Weights of a small transformer language model.
Size: MLP 384 GeGLU, 3.35M parameters.
Each number is 128 + 24 x the weight over its row's rms, rounded and kept within 0 to 255. Layers, rows and columns count from 0. Numbers have three digits each. The size before them is the row's rms in percent of the matrix's.

# layer 4 MLP down (transposed), 384x192, rms 0.146, rows 258-280, columns 96-191
101:118142120121134080156127154092143117123109123160134092128087116127158160139099111138124130155152168121125130140139156144128144106154119129128099082145131110152058134169150134139182113128140109119091156129135117103087140095065120136174170156143136159119077101140167105144144100083122125142
092:152123147158128136150153114124150131151116110127111135098137137134171100114144141142137137178171161145113138139136151123155088147141142132115140116111121161144107119158103122167135119130122164116128111148097117127135151154123129134128129160136143128102154126160121138100148177129101071158
104:149128141095125189092132115147111146140143134147175112155092083136122105150125133086159119142149089117133142165101083136096144132103098161118165110141150135173133127105123101104087139118086163107123133117140138126153125143077112094098162136098126121136127098134103149118098125123137104118
101:127165137158107153126102161130159123193153079116140096108125101085127103111122094154150140151148155117107096147096163125128149134080162127161153119125097118137122143147079108117105137136143141115158132138108114149118118114102120129146167145179135162150147124154177123112140121106142103079
104:112119142124142134087147125174112102085088136144145109148109093167116101115105123133130115161135139134169129130087127157083159092119131117115081119107086167107143151102110108116118108116101146121081152129119169148119104102164071114135151115119092129122114154105062073148128133130119119144
104:158122143096136172122147102097122159128089051108128110117121107141159157102114119118110145103127146113116140120086149125118163113144128124139162133103122119099147124121143103121138112070148124136128083102180123098144124178131149068182152101125142139060161117136156156128168135100151154126
109:153121186126166131166090136119137154127135126100116134117164101080137144137131097147177092095146123136096119160178122137095162108128139126119105141148101066170134118132098135137115119179155092140172140131098130110100147128117118099111106099136156138156114136163124113117145103116135124162
098:122111136134120138143120153159139132149139098125157165107093161140105183117127098138119142124111111104118096146180127145145130124135134199126159131178186151100109153149081111152114126150112122103183101118143130108134184156152135114095160119158155138162133107175112096155106150098161167149
097:157129103127128143113144150141102111114151162119119133146093096115072138136093145114112114115105140161103095117146089169161141131107154123142100194136113139147128090115140115130093126131126133138141153127160115128154144139119126142109119152084110121113126171147117125160096096157153142115
111:136082135139132108115063152176118123158166117168148152149131122172146111113118118101133132116100111151142151143064127115110146107135158159109103155136069170137156127178130119141130139105142141145120117123091100122137130134112141151111099168101136132165159174134107111132126087107112132118
099:134137118093137121112137145121144145134145092137141090152109136160141176134145145074113113130128151132135093143112149114130137164131121149119147122102077100104125093089131171169145112082112076105135149122137127133170174105127095133093166121189137125100121114132153133147125124134124138170
100:128120093147135136092134121112120107146122146141116161173108139108121122156137145180152151129067149133126119122117125129153071142154125121104118148168129133164172148168154128131103114114145126162106106149172164106124094108136125104154120158120101150123115108112142118127150108104190088153
098:133154143104150146139133103156117123125128124101145101073135089151174130122170123116133169110141095107158097155138137142143105131121137148068138125074142182127106108139143124137150126137153206125153157118171131112136122117155113101131102117190146152153135130127118139132126161122163142135
095:097127166108152113141127157124122137111147153160137154161148152097130167153132135114183090123101138109099135121177120112157109144103116116076128133129122106097134124128161094121146119149108136143111078142105165169134137108079140096081095131144145113166123121131143182161152159101113136155
093:138107170135154134091132125155148119134121133117119198119127094135108130109135114161156117110113131110148158119133111176137135136143140132084103130117119155128126134108191151121125142131145101125119140165057114095147123127131153124102125105111173156109130136101113103122084074124099170090
095:188152125150139142136127120130126170143124160165124157151156131115117093131136109158113169114123153183161148135143157116122090087135093131150123127142122152133172104116162101118164098156108065114144128127104118137105152109174170097106140110102071098115091117142141158102131136118130130122
106:129134133143142124124097151128150140163102135136136101139125131108162123120086152144130136144126150178143114128167136129173149168100171065144145132098087117144122153101141177124138094145124129121124143132130115126123109089140140148145143122164142074132151130125110124102111133111142166086
093:165154176157103121099132136136135114134117132153149110155177112182128128164154136085084129170103102123141132110138142157135128108116100083115151138137077120133118132140137147196124168141074108139101137164112173120156127144124102094169089082123161120077158174123120112126120083109102143118
101:125134094167138157142103122113168161099105143115114171127128189155139129168151158128154158150138135128098129129142175165123103137100131122086118093162149112153163109118176130139130088128124107150102119082176105115127143126107170109130139111070120123098119155119138162132115163091094100131
107:118154116178168131094123123089132126118174081128144110120133155086098124149132152132142137146131186102113138104129138183103125116142121123119166138123138143116148118149118119138116148142101130163162080117119148125133145144159086145159112119097155083118094140161097115152129119119123132102
101:156121137102149166133127109093157107147114121138141140125104138090103169152146121144103131110152107107129114131155129095131094133141147095101165139136112131120155183127173111130106120121121164144098119119086127188156112068136124161114138117132113109127166129114045124148122130132146106128
108:164142150131103120127114116167124109162105140115074144168154101105114138125087093133113139156126158124111142137111081131103151082092100080096162135132143151127108113112138132130109127087123175133146089142110151112123132131106125158137112084129135170077171153079154165145099137123178159128
103:110158093155144155126095118167109140151122158150145100087114121132135119129122144108164142141135130109133117125157081161087120153132113119135127096170104187134159138101131151109144096103107146171135100100127156107101106128155128122169108084140094123126123149162089128126137115144128092079
# layer 4 MLP gate, 384x192, rms 0.162, rows 259-281, columns 96-191
094:133137096101123096092131129139151130170119136114100093109093175141132131133165124120092157176129099163137130168099116099144133122084104133128113150143178087147142136133087089098167160099124094174110106088152096157143116130115090125159134127107112143153167121121131108162115119121166149110
112:110114098162132102131110113124107130118100156118161159151139126149125112105149092126140133116131139100132098115142149145139172218155115150119120124137090103153154140123075122146120150120151105196139137122143090146136152111100155181147118136153159149113133145142146122130155166104165104107
096:087137087128141157097137141113108128112087160117140151141166127091124148161133123105129093120119131115112146099143117149158085120142138111146131106102129141139135087072126096134146151108131097099116144109138139131085168151112118109151128119143136128108109144120122121102134115132110168107
103:127094151088137121140113124121143101127120111150126144124137133106103169103123151161114090137123114124103095161129108159128142098167095147095139140143084133131099119124088116121143100103144103180177118122127094132145137180117137160150097117143148104164203155186141125103118127117123131080
091:125117153128131094116111137109102095121137155118188165110149077122114132120120098134119075120124131124101107126086097162114107122095138165133134137134100119144101118169108132123069157107152133126114135133100119112155179135117130179131142140128087150175144120151126131101147100109108126137
102:131126161103157177108159086114127096142124168083131149126136116116115137147122139104097162142142108138121140139143131127193114091120100079119149135133118156094172111143127161123132147127122167146148138144090121124182165093123091127096109129122105137164114120093080082118126090125090122082
097:173119124181087109149135172127093165069185084146159134112112113146204133136142128150128141143119144108148141119113131138104112110109139088145108142076117109104117091177118124143139137139125132103137102114080139136101158109135153116143138098117126113143145154150118128116116149118146116117
098:174121133134100136108118129140118138145128128124098150110107146118143097155147117143123132147165158102153143094116082168107114131116132099093169099176097125119108121123087123125158105079104100140113124107133138128106112122139134166105135115127125093143129142116084151159127088129106122140
110:085133163120148166104116123126119155098132137133164137099065127096071109132138117178099110101139132146152078101108105138139157117133139115104101113132162166079104102095133142127168122194076113144119084135126107131133128130161098111154148125157131131110126114123159144137102109132147139145
101:166084118144135135131115147104124116117149170177099128159104157161126179137112128122150137103116102123129155139142113085155130145128076141146107137096118107142169112167110116145143132142101128129122144154155127123152110133139083191105133116165160111126129113095153102179108167071179120139
097:170163127140101092139142095168113145131141163171117079081102143136144136106084129125151119162155128156143167166142104155099145140169147173156097146117119136139150116146110120116090142172135147131129103104126150101073164123117157125146145134132172156149140110113105116140117131144120135121
100:122140129136137119079120154127137141121098183134104141116114104154129120158124103137109109133112123104094139122112087125111140127124137117116134091169121124150104122116149135136099125156071124127158133090157185161101131127039145119112092122106103080166115138121125163106113112149159141168
098:129166097126083075128130135117138109166125120172123129152128138089152150089112126178152118150181113116158106129111097131161109161125122160120161110088146133102131113138145076121150141093125143179175147107119098146169115121126134171125150122146136132151105130154138118107116125155079126144
105:149130155103159127140091138139113112095064097109148128123106115116120139149136139142148153103146109099164150134117103164155104144128126137117137111127139112170079136128164141130113084124110079131106108158105124144130145146118117117137152103160132101151159136128160147188133086137101132133
095:142137138109125064149156122144140090148072105153103133125150105153119100132171111118102134102105097147131124114170173118117153125089138137105082119122129145131110132141110172133143110163118128162148111125166111127126131169100106103126108098120113101145122106095110129116130141118118115095
105:090154140069154107096131132138116118089104099124107190156126170096149179128088139121118103108173110138107175132158135129125120131147095090098114138164132146142122120119149155156107127123127134165145146164069158118124088126136153109100103140116084088141170128122100132174103104106155102136
088:126103113117107118149113128123125140154107140130100102130063153174166124144144178092139130122142134090152121146065172126118091151157112112127153064099116113114099111157095127130143156109091159111128109164092145132108091092107106118111119098154155117106139148096120126105124104159104130111
104:123126117084124101156141120108130165165151110144138151130133102148133143155118114112089098109119086122160132075161116139139120158125114135122118148149070126135147090134130123150068136144123115127138134128147155143134164101149144163138128100131163130196075136155145100176110139091114086110
109:119153165124141127123096107148153106152123123055114124114136126152137127118130131125099109149148144137117122113116094134131076123131087127139138121094137115092101117127106183129149096086147104173088128137148116088150119151155137120116113087186178140136083100116121103120102122135134120155
097:135118068130090157139127137125139126135113175123153097144151134142182136092082117105117117143116084087125118124154170126167156115135126081109157135127101100114097117122122094147105128108120112091165099129108109127109149141128143153092135120111167118098117154106107152128093117121104131130
104:137134104154127115087158137094101135117100114119107113125147073095146117166123127093135133127142158129131136094123148109085111157171121110152061135138173137148140106103093148114106139103092102148102151113103162139143127158162142129101160151145136143191159151112099149138124144067137092111
092:125158138135110132122129115091110142149138107113098116086101087137107063113112117122132135132170132117090161167116131139157117094132109096148095166158150116125067110144129159114132117119107162162174100128131072159143117125114154103150156134127161148104147136122165179094111116118127144110
097:145132146149168143136095122126133130067152091138098092107127121153142159143128097122145121111122126086124142151101149165133130121088131139110148062153164113141143111090141129130094099120141172150150157117091100157157122134107124129139093113098177137149110111131162118115121130169141122123
# layer 4 MLP up, 384x192, rms 0.16, rows 259-280, columns 96-191
090:096167129124097155098116138178104064120101138130136115151169114116123157155095194113116159145139150143169108092110117142144145121143123101143145123115129121139181106106175111158124121092139122139102158158175142138155117129066105122108094137134092144131113113105129092140097143114097111098
098:079122106115140161132147092093092115136132159115125108092100102100178146132103080094152145126100103134098105141117111129127105115119130105128147198121145157111102154172150116100139128143130141111172146062120126089138181131143116135115126170169153139105128123151132109161129135158135153161
097:104134128138080097156110163154078137120143145124120130109138108098118167141129140136120117148148119101120126132120153115107117132165094083130106131110120124168110137103121141147165121114114143090145145103119136124095109156144105186125164134129124129102125136117067151111126137162152134159
099:125099136094113155111118124068139152080157115111133117121157146129135111134131169130072095119168103094142184126113148142129086124137120102142105104103128136122163134128142132127144117095114114112151179116086093106115089149131119113166127114155079127142189128162118114137107137162136119121
100:169100117128163149115130098127136104131193136126125102164130128117115114120139121152124145159128117148102173125136162098152105146156171173119105164101125148091148121151141125163163077119122101135124117087161137141103147169133166104128137135102099102122133187158171129121129118109095126158
107:160141161152086101143098126146112169074159108169138131114160084111166121133145146145135165132098160100133136156141137128117161122147124139152180131135129129111102127150154158134124081112111124134148125111113155121132051155131096144121107104128147144117148199134163130119102089073141147123
094:132097152139117113137148129100145144141141149131056116122156110124167158098133140097134110126113095144133127141103092097135133108092157124116137098127093117114082161145141170124172152121141149089119119146119113172122150107123155123121194164115146150165111167096144160143146095106159190096
101:122124106162159173111132143112124134098152129092153099119124154139176152150156097177149123104165146135160157110157164092123119118149152103152097169138130120107130070117101118153113140141123098160098126156139141083137145126168168105105168121131145107114153083082098122143134150082126102083
117:195151108143106143115132112121121103157148129166084110158129150126070091095110142136168115090066106148137155138133103094103131184137122117147116123103132140111090155150124113118108128110132167096094149137114141096113144124114135127154154116121106112122138168131124129093145090095085114120
102:115110059126129113122128102066122099116108129086114111140111125128127143161155147132107146118113139116149101186137096153105117106123160122134088149130159137117102142127107112123105146134155144146110087152147156138095140161129143131167128162127093134156117126141105076170115088115147098097
098:124136098136133090114148190131125108124112138108105126159096139124170128129131126162157110125136107147094142146115118132105152145187140108144148135160139155090106118142117130133131103109136118151140145118103096183125106152161165191156121122094164118150112145166122176117159171142130096158
104:142101093106171175128114126128105121119115143143116154138123137103144106150152117142120113187142138115108140111150097110140112076097133137126159110122105118112111131178126171113120134170148106113098097110182144138123122163137117132180102158138154098116093108111148144128131094123137126095
088:113092147127106110091150110103142107109156133106140139131092146103161096139097132135136190124168077141132125089089170108153117165094152105162135122156102185134101116129129130116152116146146146133110111106141089090117116155121114138152100114127096128125133169068114154176150094120115129082
106:107099101110129145170169141123138121106133099119105147178142103148149101095093136094143144084142118134090151104121094135072111164109183113129124117134099127091157116099173121153117129124141185069164119119127151170113129164129102122101154136099083091100136153118137126139123141146159176165
097:155173144083084119111103068145111139110122120108133100120125138117119125112107091123108141136118089131134112128099168108115129129074134132134115093105098135187123137109111138126163146135128111155138119138145109131110126086101156090186119119131169080120159101117148098118109118106138143114
100:120141155110135091114126130085106118149149125141076164098163112157099149127107206104163172123124106119159155079107111102106145126120147155099118120186117133168159089127150117091133155153135117127143136149107151129102141124127125065123127143104123102158123127107092100122129119131134119118
096:127093083148103142119147158110148132176116077108140100126136098102162104148091123168176155121102125134104069131109123148141128162159154177155130094114171108091093113127136119096113092085168129123131141088124152133158125106129165158093114134152109155146145138114126131163094130131132152130
105:152106077127128085100110120097115099109094071096146132108097152142142083101146082155138110085098103169172090111159145164102133140130111113098150147118103153104122145109139142096147094124152119160155115102137112114117141140139129144113053121146103160157131095100116126116133126136144120146
106:146171104104117096162105080103115185144151143141078171119086142122156158099116146135119118127145093101118107120158120138106145123132192148147128067117131137148122092126117130160126162148144125133139124158076122148130140160139108147091135112078121118140163089152108153136102131130134105108
099:154149156149116073133139126121142187171103100136116112115117124105157091141178127123117129114124156130117135111129148102062101142186105092116113115145138129133124136108184138106088107103125157142108139136104111203146121149124121121130128147121140065110113124152092121102127097122132125114
104:128086140173159143027113143110137134142121134124125117118114095153137154167135113127126128107126118110112150094117107122158133135144133130103134113153149159142150103153148148139119141127108089127096171101116157138125105142094093120102098058144095144169107141107094107122146138156117143124
098:065100132136072142122117137135140107139090130147115133108126142140156148109108068112158109156134138144102112097111131118135122154126106125115124079139129108153096156146096112163122124169141142103114102131156135158144154121110111138141142153102161143144103137117120158130095129103163141148